config = dict(
    n_layer=11,
    d_model=192,
    n_head=2,
    n_kv_head=2,
    head_dim=64,
    d_mlp=768,
    vocab_size=8192,
    activation='gelu',
    norm='layernorm',
    norm_place='pre',
    norm_eps=1e-05,
    positions='learned',
    qk_norm=False,
    attn_scale=0.125,
    bias='none',
    tie_embeddings=True,
    parallel_block=True,
    init='uniform',
    init_std_qkv=0.0292,
    init_std_o=0.0,
    init_std_up=0.0292,
    init_std_down=0.0,
    optimizer='muon_variant',
    lr=0.00991,
    lr_mult_o=3.0,
    beta1=0.9,
    lr_head=0.00849,
    grad_clip=2.0,
    warmup_steps=200,
    schedule='wsd',
    decay_fraction=0.629,
    decay_shape='cos',
    final_lr_fraction=0.0,
    batch_tokens=65536,
    seq_len=512,
    doc_mask=True,
    train_tokens=324000000,
    steps=4944,
    dataset='wikipedia_en',
)
Each number is 500 + 50 x the weight over its row's rms, rounded and kept within 0 to 999. Layers, rows and columns count from 0. Numbers have three digits each. The size before them is the row's rms in percent of the matrix's.

# layer 2 MLP down, 192x768, rms 0.0308, rows 0-144, columns 96-191
100:544473555409534548524547530468503589461528557404494438551439502487406565410509506482513588597408586480517526447434404544574466538505560511481495485479419548466521563450423516590506516466546486473514510488510571508563659539515485498438487468581493501495572507520540445438506513490578495434
097:534495543370561518630516540427489461582490469540502543415443501540600425447504493402461511592503497503533449468479393530522497504456558499557546495503437582531558472517518496437489484512474485509509501499495501517476550480503519483477510597473475553552525576468536518466542538461417373531
094:445572483467539505623557510489397493547530479573551437532539454440449564555529438419543584504446528484544498488527536471503450443517560436534507491476544530479434471512562520500475544489471492535453571501514503496446446525544486570424576473566477464484546574418458524463476504492480434508
097:502526505418516519486557472545610417551608486468582502420512523427419527485520483468457519424486491460536495613563505430435539453488431461504397550518419486502526549441434465471508511471490483534516484520497505535442619420431511474612512506548536435447517563488435514434633496401561541559
093:457599502478518533463497575472594480521537614465433544488549418446574504487516414512482501648549432388469554428455448608453525520494427508605475517526530422517491453466436484467399452484483509577544571527513547504432588605518532531516557471456506533485523550522450448559454503574490474503
101:539522552540533469520500531373456505529397386542432554514467578437467552487512529436495443503551386407526551447437504502436497439516520519519490498428498540450455516533466577445502414497517576592448498538515556432512469449526559599543392363517464469492547402497496449502482491529457528495
097:488519475505595442470554502532479540470536548427520555583523542517442509527510567560475516467483529507579521572461506524564473450456446494418542529484516512489472416559488484460535493499468575516497488499557489540430515620503548452542439541438571474463513505437514465491506409439510560471
101:585394445531461579452482452525514524535508460479463448479566505543547549475527601481569435433521515547594469500476478450495522573505465510493474487433464483520549558528406507468515564466507406528618567534559488554443527654484519568573536474527414481523488613507528514474495489538513544555
098:525532569491509427419527569503379534522486459478410536563509450524473487477450536530525498496515420498481577526552473473458601488478508526464473444471487504475450398497554485533492523422478551558545461502487373506442398380501533427451536484526452513463510540372460443430449493505491520474
095:477471482459427510507575468581350432457548485509460454560565483532522453511423505580423467533496486529420553488503404517456493514519412574526426484465536433564552506531438506528558413590513518533564519546469481515461524552560551505509534543496518443448415505447413493573524474527493557524
099:527533527534438455460464508400458476567524405355436515458475425431540472527409474443408426475484478484463483516517415520516457548509387543446465455513481511442482496571488515440536536416485393443557453498539581576390514532496552459399593522424487573440515565472432534468533482474488522428
096:576443477532542564501559452445452536528615434479598494539464538520496444488500488470481463459442399552551608504492506532496548520490424462479558491571568650497506509495565455504516434504504484478602506458567497488504565465493465519433451551544459473487522385457527527480490496444528444462
111:466525461545489507513522426519486596483604582491489434478470455555565533384558473614493547472514590455499476527602487476556511489523495489459448475423483508496447490453506550608519480538466574492449563468493427437573446484456444478499476462456505548460495495394587426490537522471533440485
107:441481485499479479531486609560525503532458516584554483522496431387434598430434506443441603452407473572565515497388555514529606551517529424403585499420441449538488543547494483370541488469498442511585490539492420523467457511483478565417601484598521539526410517543545381563448488461415468567
093:542481546570470581501484524660508491522579472581511460443574537479548557523490468447499476471530464485514530545429544447508481493541497513461571478487533536524500464445505492439536512482444510473481462409511450501490558539542618456597342519470424428512559519466445467520482505550419522470
099:443530477533474562510425504459476488521495514480519512470501551556458580534474483534522513482533402540602447459482543573458494525490480422519447529442430546536365452500462518441498505525480481497471581548498464462487549482518506409509487471473542403547538484483437596481553520419481498507
093:514598522520535485458509492354521615522585407485461472414496508578437499486536560481539535494419580464581507511348420488496491434513433525452436514486514502503584420512578519554502473470475450480494512482523435456474586434496462610485648600431475461472411491453532521432536522531480516563
102:462558445412557494447495466423537464470362414600605559561492487551415439546499457511466495467444441469475490483456399538460476523457476525523531621528558520470504497568482624560461575536536486490412538556491532507500480422457478521436608535609537598539450521491557469536540423458475447511
093:452494487443466463486525459441585483498476567449498543478589586582581420474444522477568462536492566473587459488479403519433532457562538527531520516489429536532371479520542561577530462489485614476430523543529447580501433516461528456479416559493528564529494524442416518439454483507457559473
101:551542453326517394527557432493486532440443525596569505414438528504424504482490436516536542446476610490572414401519483523445488456474529460538438602482408580551507494525463570481483495520486440577499502546588454515494442500498530505502541619448496488510469484411513572536607487440566479466
097:441452431523546425394507476466525527489532442442539340505607532601545531379477524550433411502536561470469584534547487545523476480495542602427544435506490484561496459498522500432479490557466558592491415474448511436542483492588514514470556578472542557469417516561500363495452552496480593526
100:427431492502509506440522540531575578468514519470603454518548555579513374456536353469473472459548581496434497523474534494540466480455455505560533457437500544520400488494488476492459493608489544539551462459482535506417450549522488538476470486522589611508449350530475565566498455524438436430
106:506510445653488475483472493513350526434451460473508576473512604416486593448500437491440491495512535464499485534541684418614517499536511523498454480466416509460484517561485428415403628478499444518535489398515509456446465380439503577423443511553506516480530494465551488433512519525573499515
101:418555619485446492543538552466453404454377460464504561521533545570468533522499540538521570446490391468472566585455598472484467477569606510540543505482421515477528489465529551529430511457478447506537481528537555476468488477485362533615545441465518446516391505554472521523471543501434442583
100:448562525422490548438542531444419374485459549496508466445531563641568462432466551552556532561444501504474511407468471467437398575526518436547546462444483522490493569551574530544543519466546512393360530458481481508564459473468566528518575488504499523509482518467477568550516499407536510581
099:446570543409514421472455568514496467601507463574500452547446556476511473605579515540478519539461388556460465480473569545504547494478509470521505516476479583428411389525516503556456437474482468504523542463557400563543530463541464499524539462447460466533418465497542553494527528401471459461
097:507469482544516470476425418513494525468513441509454502471444447472464448471547479526548434553501497537391481468452409486571482570516461531553530547458567546572530575472499549638397511500472495484383484503480575492498492478481481479542479501607484455557513457624522475563540516462496588489
104:461441593524539516462513449489487562437538622570515482462483561528494521408510470446591459478556549516494502396329542454488461513493400583443514439513479418531450578542494482532587565548526500513591468421427595477514484444547516404412515603378508579535510392513415509486549563457575447533
098:538480449511573482421498496586491518483531429494455595567496484462546528464535421516503528544505425412442462520496488533505472473444541489553538541412466449434473465429498505539466506499544429521476510444574523462513509459543485513542519469504475488481427519480538535509536515521473502490
100:569509435498518489498505546483454445480490583482580464537546591574573580458420480467572518507537532526553500572439478527536578466475534487484564602528417579444430495493425495450475459514460480453449460530464513540616393507550469518514459514454501381531467524495473587492483573486538419340
103:537448520564549609429411507454558504449459448467438530477537539455530411495445471524496461497524446451503447507485500564490497572475414487464534475489436471510571586560503620493506453428512578546511469540597474511557507470488476467595583554469522504462513422519421575504448485562563560480
095:506475410480529583563501606575462450469442494497489446466451522516529491560504486403580464549462480504527509459469464436427459520426398506471514508498535475522480385384468528494484570468502551442519497560458523461535541541452572533497538570598517517457525426558444509584437483532517498446
101:450474499474522671493518539581574445510579471522390556505543539537531508518513556581519456448502444542552507550537408544493420545530506509506494429533535542547550484517511483525487507620508554491425537506477482503402536435488588556494482491597467551498516491516419580509491487561502566495
099:487475484487645422518535447374508476466484507406489414443508536480551518498510529495473490349446468505539464563571467589491461477488509507448488419529522560462440501558570462450518433482455495514420493503442476548489399461428472493541528461503544488463516521471550559507438472518433549468
099:434507534453469563506426467438475553537537508545509430543526537520493455427555555522502554498432508464499429511596450535519511540421460541490451497472552521592457493489482460467554503563474417509563449549526528519530499576464456431438478558528493499453444415565445432556531455478514434550
099:529558456474470540504509545493578431482562609502562400552502529607468467444424491485533508540420573450418505483471481481551556488405428401535459493494503534491499511471449540426447513488489523458486484418552591560409595497522482489449600524515518528463453516510537503478466476424453607536
104:431486419594485493592387614510570543473461491511534554510459481433492453439489454345564491490519492514524526528469503485465508502517460546458545493538440514520548528520443568436558455522538500426506383507533461529517465438489553465505417542489452512491491503523464438505552517522558509585
111:483473562499582573466530499531619575491505485504523533478376527472541490564513479472461482500489415544506489479470587439508563472437410433395542549454410513547494429440497435520518541399544476549438502506497431416431528513442463550515504506449492488496559544515522478396475574557482461513
099:551512582535519548541488465500441489436531495509533420446483517471533519573519475510495545462505522474406541431541517506496530597510492503487461457558426494530457421505472470472477391401475417462515494476523488524473452438504434486517564590531558473527484461614474597422422509509478629464
099:547620540412521419476429547480504549561433551417533491452572567522398447508480555428446522552474539569506552473499598511458409541464515535443575492581580520526538469558470543445546465464517412469432573435497543503668477592534578427559577522587575416533477522483566515474546484552455426601
095:417450471489429523332451519508611554509496494579464494472563463437443481438462524497441474380563535587453451551521520540548512531492495440509475445524429471561564515593460526554412521517497460526503466493590470500566565520569509492488409436485482404483521465529505382464506433510498460527
104:522501516486512526464555509561479527490460503477428450539487534466538476475434609598509580512513442545517527597524460530561450487543458600525539435501525496514482508547493507463526572411502534522556559515515554421512379438538506557491467447432497512440433467576587437446414534592553382542
102:531556519519447532547397503448598482433462431574429515490520507517451451469462494441421452540429632493477434518496525488591509453528535476528399495557541457557573503546422501541448566541535492526507514570529557449464472541502499429508480515558521467531507545538611470445496474503396430567
096:450525543525481537424434497508490509488461508532479529453370571586544534529558524513471543560542504515413493567449386430382502472441460502467576497512506497494509569532485503497504563460478476582411547558437448536501511493442493487522534468524535553552528491477524504460579517524388522576
099:375432484461554505575386441584459513534509507490493528519400577392496537481560568376478445361526386406479622467557459486411475478491454587446529514539520525502529541474509551466520522428447516480512563558474535487528494532522513363486583470452497558543537556515509570542498497428447470471
095:486490567429463553529458480482436471492468469460397475460539498486477486470511581562498486549483409492465477499423440478495439499586507503565423541442451487580546508452385503524513471414521442555460492442445543588525509499511529494492531486447546499488516512558493546449566538524515413471
100:447499413436456445394487538450450525565520469516535550493465415490552500556505538484579433521422537516536566535589436474521525441369608484541564501468520528509473579549423500447447525511501453489472502540492494465428591567549577434503453483511540479422577551514498450530476514531498483474
097:476506452578504436504563450503531430473522577448563495486458468543493465465612537590550409615487540493398460541521510442520439430432414579552473510565527504441534443509528458454611483611499492500528504502522451557464327500452502525452478452553554558552498489512485447514485568490508662435
097:457460465471469558503446527603464473365549461491513496547444534548518559459518562505453570420527459576407487510564435644568481469519482519462534495620509494492627451464507537556568539564483434466527544487497511487473533359469457455493522464480526463510450606454520481516514503394513503570
097:480478493473484439590518486495620495469595524498489497435483571483500489470490492410438480517518443538492549558489398469503525518562472503446444517518486446492462574523478520561497498473535440469443541537406498446567425463444482521492513514495551432509510520473519531512479524561443521440
101:427443449403543520428469480535487506444588500462573529472531452476351479542492448482489596514552504486463469486487508517511571551472518472484444555540495460492511520457394572543553533505482420468570478531565558490505502511477475476368621438524461544449506499494522455486562446470508474479
097:497467456443456536502536554401523488523558555453428505525471508518462530511528503464477492536478471443513528421411506569535582587503460504456568502577480513529524529444399479421495532442526494508457506535451450430486499499477410546616518543379516492464599547529603538465524538509592629445
101:501440496508478410493500481488556564559575563462447439569406465379482497461484441502524481405485499413439547442553514425461559489466478459504462504444411515438390503531400544516535408564484407495566455522439533607546535463443510576523463558559429473503524467511451479485500565490467497527
096:528481496521480551533581528532460499496465582556496577528633464645448555519528556505543427450448498547462495486524489467530504567484448461534460493555394497533510509462571438522564559504470442510470435457561507608448395481508524559551410517374588540507539443517505572446569578481482554473
098:471506522501579528460520502590520463456501455454506601430431397458495505544437527561490539547460468504541505555425461563608434429489466421484423430511519503507510447470549455466448592520467483488516508507509464490377550401526560487423562468427491556482442480369518503544454471543517505455
100:623448564564496490492498474571478461492486541527513489455479577489403480519421541540496491516459431496536440465445531591526530457487623544482468532548537562487470506499439485514511540544525486499482553585540534479458469428480517532575503549398527498495495585551505509564562532555610562587
101:571507425612464518485550529511496464541584503494525514440537466563502511562550535543507506497491564537455573408449447471530562472591507462562466458469592402433515527516501507459519475423488450601517517572534481489488431475573532491483547456532447529493517474613482640472496572446543466409
100:472478534518407482513417484510389484547449603469549488528512504558524495488419515523431545393555451462466514552454499508481472505443486492547496579468475550500548440482481513460571585571485472544474556504407491490545485551544568577468475498463600579467481519564465550490490499476484591450
100:495538514429505536452576449529566475595578486461501510558598469561540418472455590490538443520495445515515360464555445483566564491482428445516509497505491500451458517417487508617554452540486567434387433468440457527414513556524502514521484452586505480509531480532497502500520406475466601490
099:557569427525479476598529440537467509533547499465479501570477514574511497438442517496502496523557434464549495508542447405526516490465477498524503528364515481522466455489481463539538432504484607404488551463489462465520626629422456434493464538530571516528471559501530469609507450471526589553
095:530451467513454572525495476505525519463521494565495572404476469542601518472529573505549502460449514541456499499525475547570479498494571542555455503548505549475487548560525416469445581475522617533524486486444464596528455538472467430462454570547469515569492492522483461475495469444489534547
099:593555538565477452525498539416646571548444483529502432470467465455529498544507531530511537541565556552544421482438478517571567596519505421473516406392543491529508610578511480526560563393489410466549545534426557530432516398519584630514534515551477522578513542534514580561560518530469490514
101:575487497496509529478605496416538518474483649554465499401502574617459499568493456506514435581580572443470567486414565504576483424497512527489575517451507471537521468497511532428511458515483597392442447449507562467490517613492511411496520473405535454422496485571414487490515548471592479567
097:493541487466437491477466547535574519467425556510450497519510583527568527485572496518434543521515602436415551361408443498442436484548398530514564461492447539513572502521535550435488508533549432451548467477497452575464386519472513443475452469475496489576607501432558522512553409454502452498
100:479456465487493471446440574442547492497509417493428629481564490480481550478436450413505489474618600450514523471523457530475559499439547554443401521542447436528460404527549522558490537500490408447511536496496508476521557471444563474446441437511449516582464504445595495358500576428489537502
101:541575567447468489538514490464494463540451505555455389409491481468504476419460551517482435544478458538531481500454508536509533512598527517628515429562571399498448561603503446525524474486576556525556524479503541547419544535488496421495478559532437505521486405506472558489592438481477574407
102:494496504548468510521584494554627502391497561507537420497453485461440425417511517537563408500492607498512552509449565482548452491559535446476593440454555562428541571469544534597454553547467494526506510516514480507448595507537429525482452520473552489507404541502484518507485572523565500461
102:457510438508531489470491458571547478531583526510590545461518435497451495558525534480453491474578498510513430587361574556452535442514511506454428508357461538446551431508470526477515492465531501506524518511508475425457541552375477622529533454479500517493553464517436551532519446464491481552
100:619486533509494427440474476443480484461454505465433554502511575443502548492519449499536520475497554449550501532498565422443496498499443470598499468587529535456525577562556593487512485504498658408523496483442528479451469518410507487461441485471532498583469542552513415465410409596511444444
094:569591532527498467436485532588458472491480488569492485543547498415554443550492523518492495444481488440502491471469585480509556489486418556503544499482531504566461581509595512498542492512466523508518466421567422446579530504401464495544607511407615469504510435417533532489579452592474520382
101:481473468397456448538472479476369502496532425488584533583479475410584550509477450559547510552510400451475473547552656504457494447512470570543455398465486621497454437513436463584418507589499569519507559426506516568474469525425573503430511507510527468507509466481518472532529474509516566495
094:475566489556451527462508467479524474512450495469540501578513476505451492478551457392462552496472483426526471466626477369423598502480467444535479589423517521485390509443425502481512417437536510615472519395497617448490443567446523546469425487521448441487440542574471503512464479511492454525
096:525530552497539501397509574462602479516446542472436585546535550540488490509512484379394460512501507467488423588620450449386553583455608507490417508526485508396558506470530431454481395474505401405424499533506541501583497448555540573475501533404531484508541515528537529518468499497519558518
101:479506497449409546527515505485505450557504401531566568454455438420518503527594525507499524614517457545457451449560435466476571479541570561461599490515542502483514492485514529480542417512502422545461594596412412471563546541532546514519458517470497505532435485402492573531551517467390508479
103:569441581460517452563341373570524511408543423515438413495519478427530553419448472554543487498526498525486535566549555482591531468480496468538522588531521455509578475490523463534552444479477372449507474540456534491490498557496433476474481442415588435549502537501588479485511488503569531501
096:526476546511448499474529557629473545561450538597500537464550487493529450615551542469507493513509526540546514475515429468508464474507531516461507478482511511525481476421502421523543510492522486474455491540544496555503574432504369518528478497477449508523536480572518464524590481489532614576
105:398463495551570450451465464425416532499504475454530560486463444449511556528484537492406594501478449518460543563476578541553450524451586496536482476530428543505520510580490487535535505530581456394503547480562480393544536546486457548558475522568533455461500541491505507393419495449391507500
091:558525471443494490556614570509521547471433401487425536470501404444496432444500524503498417390555506425502461489512571504448566392553506512495422556448476495503453474490475583426450431546441482455567469532390500536511461450452519482555518512540562551546469497547523392521562492562614465495
095:530471520437398580559525487459496466519454392552429520506493540522502465488514492570583436517493445469542496468540532486551507500526467477552547543405518519585499482514488525547520498465534531445420466436515516530482450429615462499417423551392460457533542445395527474479464526545541456479
104:484507500561490486506504518589495514482549530492529484524471541402586457555556490519485495581492636519510544495465554484554434436539434462566484502504485417554629552567490435481553443490526524487558444486519506517435505542506606544596533479512519524521457532573476464500603548468477464584
103:505585578485523461566436516526452557485411502597543538462443426582453401417517512458511433485471440426482513491435531422428514472624474443443412552521517474606523557533479438567496427518445426621448518438498558462546475478538374549464559447406495484507504503440523559519489561526547522517
104:580480630560467514524494588457446565428406452476499464553633482537479553392540460430436508508567411466473521532605501455488508524442491479499448574531611516575549512554537459494478504446446457514558520537547564482549549523535575549519433443369495455543489502511487465510524554512427492583
106:420449462410610579526539484451463488559558485447496476539476474565429475556575466492616467432544515544519547512572509433468449496467477532522491483506590555474550486498442495511469472569509526458554557432520489458500623477504438435561512452428581482447615422487462527543541411506582550453
101:507497541540444502570596583492592462480515507502591549429404482540427552475558449536456560518377509462431535432493472481527536539444625438455470457477485426473534469451570584507484569498539527491501464527538510425532464451525584521457462491519459525570523440517554425548493571504547503473
104:572463439561514496502520532448525584414521523488491470560535589434430595520506447531520529525599494517517502564407478470471543387528572551552449473549478521524491462522542501527523522406553510548497568541444394417512391442488513587504458458479459514457508510501449631502463473568587487465
099:557473374586498420606467426601450414459498489539451511473492488465437522524557500491593456508523455522675539435568493509504482437447529518437477555485572542484553449487554568546489467498579585403494501542488459392500515531482476487544535540543508485518540513576366486470474562497538565472
096:428432519429541580554415512550568570522454427394514435545430480394525434422576407444438486552462523491556519561405438565472491506524520502347522474536472485490550446476529441482490480458460505482506477532504506514512518530512516460441493449621475494479541550583514455417480480388492499481
105:443540540530515542502425404520461421540540493566492458495540523507491502399518553493600432445479596522518480491528416511480467477440553505519530509511567401548525513448470494542438506470530481502575453578525510471441499597475446405580545449502536501529521470580530502449470481465396499346
100:437501476541553530370555547586445467506595479477518612619402443457484446502478445488381532532528539527568447540587472558508524437434530465508536560499553423567485397502449501494459514573478537444445476503524493488464500501457484498517548516538365482469528509550481513437461532526519551552
099:434526505449496386403539529500580511595405350496509549513487483488476487449517487461542488553560552513562445513493493482440483507537433491491539501521431364442482482423493571379552474396488564454478521448497577535368368536566532462549464525520459501495478433469439537534644481550451424505
101:531549527495579476523457510534461532583422483522460589542463505488501454441503452524420454501597472444483482487560497515527459574556546486496493552479607560486518538527489471526522434548441435499448535557429415500482435481551455440398531406528379580521480512481573518529532567499509427489
100:563428460440526513572460515537495573502440472510515515566480512606504458505541473462478468559388438507555408434510435478480548526507454514441474512483474527497447528422500610496455517555481518608452523402440461440568513548553378498417535484500460437526531481501432538465445511513509497523
095:529436561489529468439431513538433448488503543538449500460537554516577501592436550596478473543508478487478629535550533472581504571526621491509538575475430499440564449483554564506577524453544526523481493486542474557557484346567456543531552473447517456493467483554588499524537522472415480597
099:524461525429436447592522507528509451598397465524449554453443504571428595574484543509432524577511546452556476502507524512451481599420468519469527509491592455444471495507540537389521506487494505494452533444538544529536491466414457456461483513476554613515422513483481538542503541589409501464
103:412595431529431471498510522493478457452408462541425482477427566417449602525476460450492563423417499490491495470439469437486456541551526498541510512505536552482424511510560484386431538478454406506522553456552540466547445495482417489530487505610488536548485518406553542496412462554460470482
096:510556489496434455567557512539430498522457507517582483530452477637415484522462615547454574513545516605496603497577554573539463484501534583509511464471533444476479521482536459586461568533501497480506498562525540437543506501562520558477500471477518558524493398533559532576490502432565438488
104:514523587512553538566490533479550560496468395570511531510479536421536439596524457423550562408473496532532556426496386553500576573433518408580534444564500481434436461599489464430496581439521452552598476502530571536506482477478453464475462599476489566511532586453487504497526488486503462532
099:503407415577473442547574544483447570527441547537514538528590541424498520430461503501505519469490482517447501489547600522596573513471460487492484522462552465531495572464458496484534472557483403456482439406494461589550616448539465498461512563471534568473488518494522528465515498475498432482
096:543453445479531419464408445506533533474486477489488524496425561568534519494491598574483515437538457491513488454399518566523503544472586540459550450488476444489541437495592600543447546484542595531582418440562466510458546581480409515482550470463554573542472458452488567419392483485475493565
097:512491414466469494479495489487477511438470459449529414490583450529517427541472454525525491517629596445471482497509447398539455506616482502509511542524513530477519458393435469474466489452427448509473482483433528548452463581522580397552540544540535507514425551660518474450546445570601434431
104:455471535635507549467511598553502451498487477456516482510489459462390411451489448543437453476544395438490476457469486441483519437470496534526512501362556496504456574367484595511491450462504572505510551530488447526494554466411466462539420432617439477522484520509487497535454484466526521482
098:550554549545467610495417595419556538562527539566531506520478557409478484569539433523486569534376528510490551571450507530456553509380434527474551519571491545489514534499477477525526515460461450482551498492484471450474476542487423519504479454369504548512520549426559516536425538558473433454
100:526486458566505437494457562488383520534480493462518374573468477480475461503509428527484503459555403492467390401426516501514442559459429462454485596518400595455503458483473491583517467518538528489500471469491460486542385456480509597392436461515473443553541516430432460469532514512541463470
101:541522466445486518550558486619494482547543440464432528474433440475508507622465528594413415507480524433488500544511447524429474560496498529495451400580567474439507390513524554552608441515480543436473459511525425544537450559521573484471468472518552491463510417515464488468430494513416482455
097:395557458503566558485568519456460610528546527403509578444536569452474571441454550523520471422527496573485543497556493482528502494436536508518406501506524565392519470469498424492524467501491537524480443502467428496559479502458580433460554523524511504452385565524489467475510477479508559516
105:488530511567490509517490514501506575466570501530540477580476444481523522572459490516542546479531458494476517592564533450505440501597509528552457508553429453576459505421455418453551499573495555580582502616498466331519419480527594440484455509417510591517595466495509447488459450524604460508
105:467507526543428468477575567589537517544484558492434472475488450477484498497365430536597577548528608432491563499544511502434519464471486387474547505502498420428498567462511462527487549527380567637436525539430486464465485462448464502482530475520323510443469569563441461499528481516491497576
101:535491468603445556548428488527494497501578475530522365573509546536470540569538565484558498481503547484470532549537573547526528576596601437524579547549525529488472476498442465518570437431532372495400497481468544570503496574505472482463460491412464497587586555517549504499400518474527508489
101:439520469513532534438540534577587530571571551510533453500460571578477470506482493508488490513508452518507596515577517476503517471511453598518527454528557551531478416413535447588515510519439618406505529463513473567519505479561438515437485527499503515556491463469462584590532556495462561454
099:472411487502464441540539472417356413443516398471446474579509496529543568486536444605576523501449552604496549453592421546579569446522407441548554486497515481482442513542413477592463502561536540495487411578431506533471494569420474440413498373591601522447546457485444535511532552506479564565
106:456493415514519473463490519503606463467507424546526532383517525431479513491504401431485474503536489572470469466576508487537505491441537379544448497606470429433469571493548479430492553488485469456558515504561502456551400428426490524489477510421513495622517484495617536487535546555524508519
098:516604508547544563606420506475452524533508458482499511352455533514501509477594526474588487509518559570505572368475523478489513563420551451470540502497555545543545554452492579484465478483542562556533478497484520490512572455423408484510491504653532534508498466547483450474478558556464466522
103:492478469493481488534575539483622492501590527488484421494545480540537489467573523558481500460529532533551466425499617488404471475544582484446518547433566459482521525468519451595481554535519412481511439559409496435548494464495484552433552498635469489519449510503526480448487459428459508526
099:557433471496546494488574481380470395587396480558568491554548445525480605420392511559393405427455484476587500478493468518534480561500485529586472468478494511523496446545500533486462377452461463518523505477495390548502493409498481514536575530569472568552438529532545602591508485467494520366
103:545484531418483524500518491529508508413640460446548421465496509526488438536448490515539534497502460482476421476475489556520508526451449446448558517542516508517595528516516517452537493488480479483481478399450461502579635529582522420501543489541434525465575462450514477523548510514529490549
095:474531479459574501468538539636423540519426589556467487473469531549479538628411572581488529475546391592480405552560458523499518407511598541500548492546395490466538486442448555424533598567501597465465436450551444523524558508538496483458496501395472508456556468468500534517497512587427575600
097:527483544508582393521527546574539574509545506480509546462481495442534444556553483495458484559545557484554515471515535446446517401579448533502444541537489507515441478550515532441507599520540489522469518433549450513440431483509487554428588479444387436496564415548483506453646477561489435435
094:526576518401566499462455519441507547504524513568499561455501439567546401453467531451484493470465515459494465514477422472567502548489500453557548499485558485543457488404470432549561387550495470574549405537399445597500384498467439511461431534505548523532516622358522541476475486442465431571
104:402445525490460526566504509406412524505406454426467543430506482458483400610522580571508526506373584550563482595564469517544525461534470493535518431502462551496501441452475515539432548495508427427427538465538526468542548599445527464521465447557482464468481497449558452526529551437479454492
108:602496423569415529517532501489479418476630566530522496496471532623586464498425505613546484418535530498500467548584547521547448529476583599568587487551521644482457458420499486559593513462479514439453532545510468496514524556472530509448487535543450478447439467497511561576510529512432493423
106:491513503464570421483542365459405554500472488530511438510564547453519487502424543597484489572511533498477595416544630471449568491507549535486533478509544498455470418464510552501530404487535433507508538492546597400523498484509491472523492484472500571499463462407511461631538546421569432436
095:483472525450507529472412570513551500621486538476537525509500475428469495459495481479529454518527592459456512453610510541591498580480504513522538477458528490523560497520423463527441480528500572550492466593385498511537491339484593564537479475487461580495511545422434555464545452501530441478
098:543454527461442498481587411437530470508404584527573538514513472483341548552531532511467538496453560485428469569521421554468564527506571439418505585550503473432528485462474421544419489571498484525493468519439548556465581448454495597484415533527510538533480407513441552480415412476493465604
101:551483476446470482457526427611449575487534546521475468516419452501453562470407476527498453424483591519581466431477554434477374454573520449523456467519491546476495509587509494529490468521518494492482523565454475575480514531466528456531529490518528544539515547583485518417403469526547470431
094:458456498524463533527561510602449488535449480447456515471452406516467478522525536537495462496445443551500501593502466429549461464535423480485520489481594548522401519510522497475566441583488441520571411511542539511441437574535589397450574520371427584525514495505459491541489412445460438488
103:555458504470512657495615467494481495514503483573518513596497529473562469459526551520564550519487492484484508556502378546451528569537580480567542490510571507491457502452520526532502500465536508528509503479415459423518504554512457414396510415546495446465471399516475536548420381523573492490
096:527518468529509449461506580501485465504461468499529426512446433427500543561636535518525506497401579439460614569478465503508512503438512472452491473467525542458547516501536516542512495529459424484518532581443596560530527497507460469616517508605540598440544556552452550465501512440532526506
101:445540486586544462543520502457458511456554442489431497524512526511601489481578411522572475544536548595497509529583651512386494473522403565482507490525561471502475361512487488540467499526491610556520550440452519511450478538569441529533461495412555465541517520507525472612536451507463497480
103:420554491495482494465550506478497477498498407498639539458522457523474502602461505464407562511476368479512417487439414515539546385541468524471542493490529478534557512592544458346613425480494507522462430474544504491480552484556580489484434545437441446435466523457534533505427509523528511574
098:514506506500574494574566528517555505515494557498593554469467505476546478486401558564459507529542473549503560540524467531487511504478413593490503500473449624580501473495503381535543557550506501485461631445428455466540509461537529514557488495634407497500556447409481577537472435580593582495
104:434531466440466487510444490430543462545450485521502536526467443437422605397551449425526543470456490498546509575467501459542522499493572568607504535478472420511580555541482386466416530462495448531448515554597447461590551604455492365534456554523466499557423564467558519413412522407528570512
107:537482582524464418516468521534511468455628431507538491454486492528468569491473561522438492570471444528533545545449556452519547469508604482542466461485546481555494484452551411409467404376511517567443452490502446463504483471466534458462423490439515425523584379520585489488443429474425534446
104:564560447560523528544637518483467497476499436593474597560409519435542483471498519383547463663510512494607456543461429526490524505536456519543551551527561562460547473607436510591544422518569501524444440508515431577571593442524465600429518563523568480542466590489501511464412535511493463502
097:447505491521516478545469466528526436520537509465485418489486440574488416464453458437516473486583527473599546505540460603456523503455537480556411473448494469469563568488471501486545546495485511516466485520601508429438522461436526538515485480497471524532487532480444523504522514583386521558
103:550472444360455408541476470545486450512497457454522493559448448509500486561551434434447556438438454576462365562478553486532545546571531518524452473562466522443537545578535529459473480425536462510537454502552505491512587409566483612531580542449531512486495478435471489594475416468530417535
102:563501493522536391511477576475528419440573491532471508402506472509504505609491525504519617461500467543595540534556535606496476501505539508417469455419450448464448500517497569444418516493590529417529500525505547509483544511499519549608505502470391385469580433499483467432534528456508595455
098:488510475494588475482539493476431389470547519559424546540622499405402478510452535564533447610456422499445480505561414432500481450505562625417489460490511495535445541585493462597536492537464373538427419401480472451575473430505466512509508499568517424414508505528526550479488410466513529499
101:551494443553589533444501489517477550594563542450531578480536496499505494480556404528544522529511526554678508443409481544451490469469452531505516508505467472499520554405494499497508595505542564509513580452526618463494530443549507439499462492369511525514541617432459428478441440473523587486
100:512493497540595528516456558580559490468523547538530425493418400525569503493528532539441501517417554548453449496570508519457499575465557502500451512552490523527507512569512478558402515546523464442452591474515531457513585503459462431548432491544510518445509452483478467545531516548571508513
102:579428645577511621425521426496549461439595550534491503562459572506508511477556542524447457496495484540490560515507547520487431511526468495453439470439513493543527585502456455549560515492517562488579483479523615478453478535510425423559426569428499456496479406525546352564604498540615502587
092:492391477488417595498435513491504518557495354442427536437449513510466482502505542535435532531563408455482574478484482475486547505468510481532487555550489529541453450609524491418522463482448437441419523523393377523466470523459564630501407483566505530542476440547553474546561507494477441444
098:475571532527441516600509560543406453463450574573594451457531428342617472440534478569550486507386527458547510512464456504479520499581533531544550567440482539474493445503521473553505505515549543441493493548447587504543519551399594460492495494540430467419525516494553426522526533618534521434
099:527514549498487480555514505578590387461544485492481495464495472496541454468536533508512443518461508463573478476427424514525570479577498422517515510552468437475486440510472565535503533477533455570451497533446558503452663390569459537531540523387471522395456454409515390553533446511515491473
101:520527487485412467517445454516489551508444567536613543585530451425511573472455441448504576457468442580566569563596613520463441512476554405523595455522465524524556502533466488445423517539553352417544454583583534485600624587611471515539507433483612501472418546527507516422449477508475532581
100:516486465569491472515446498401530451543430572502457477450432456465523441460420343520542592469569538532537494471508522508443440482500571580538472506551502502464555501542539511521524488567480578426513441550491501575513443578450511429507629486584513477550504600613434447563439548510486549526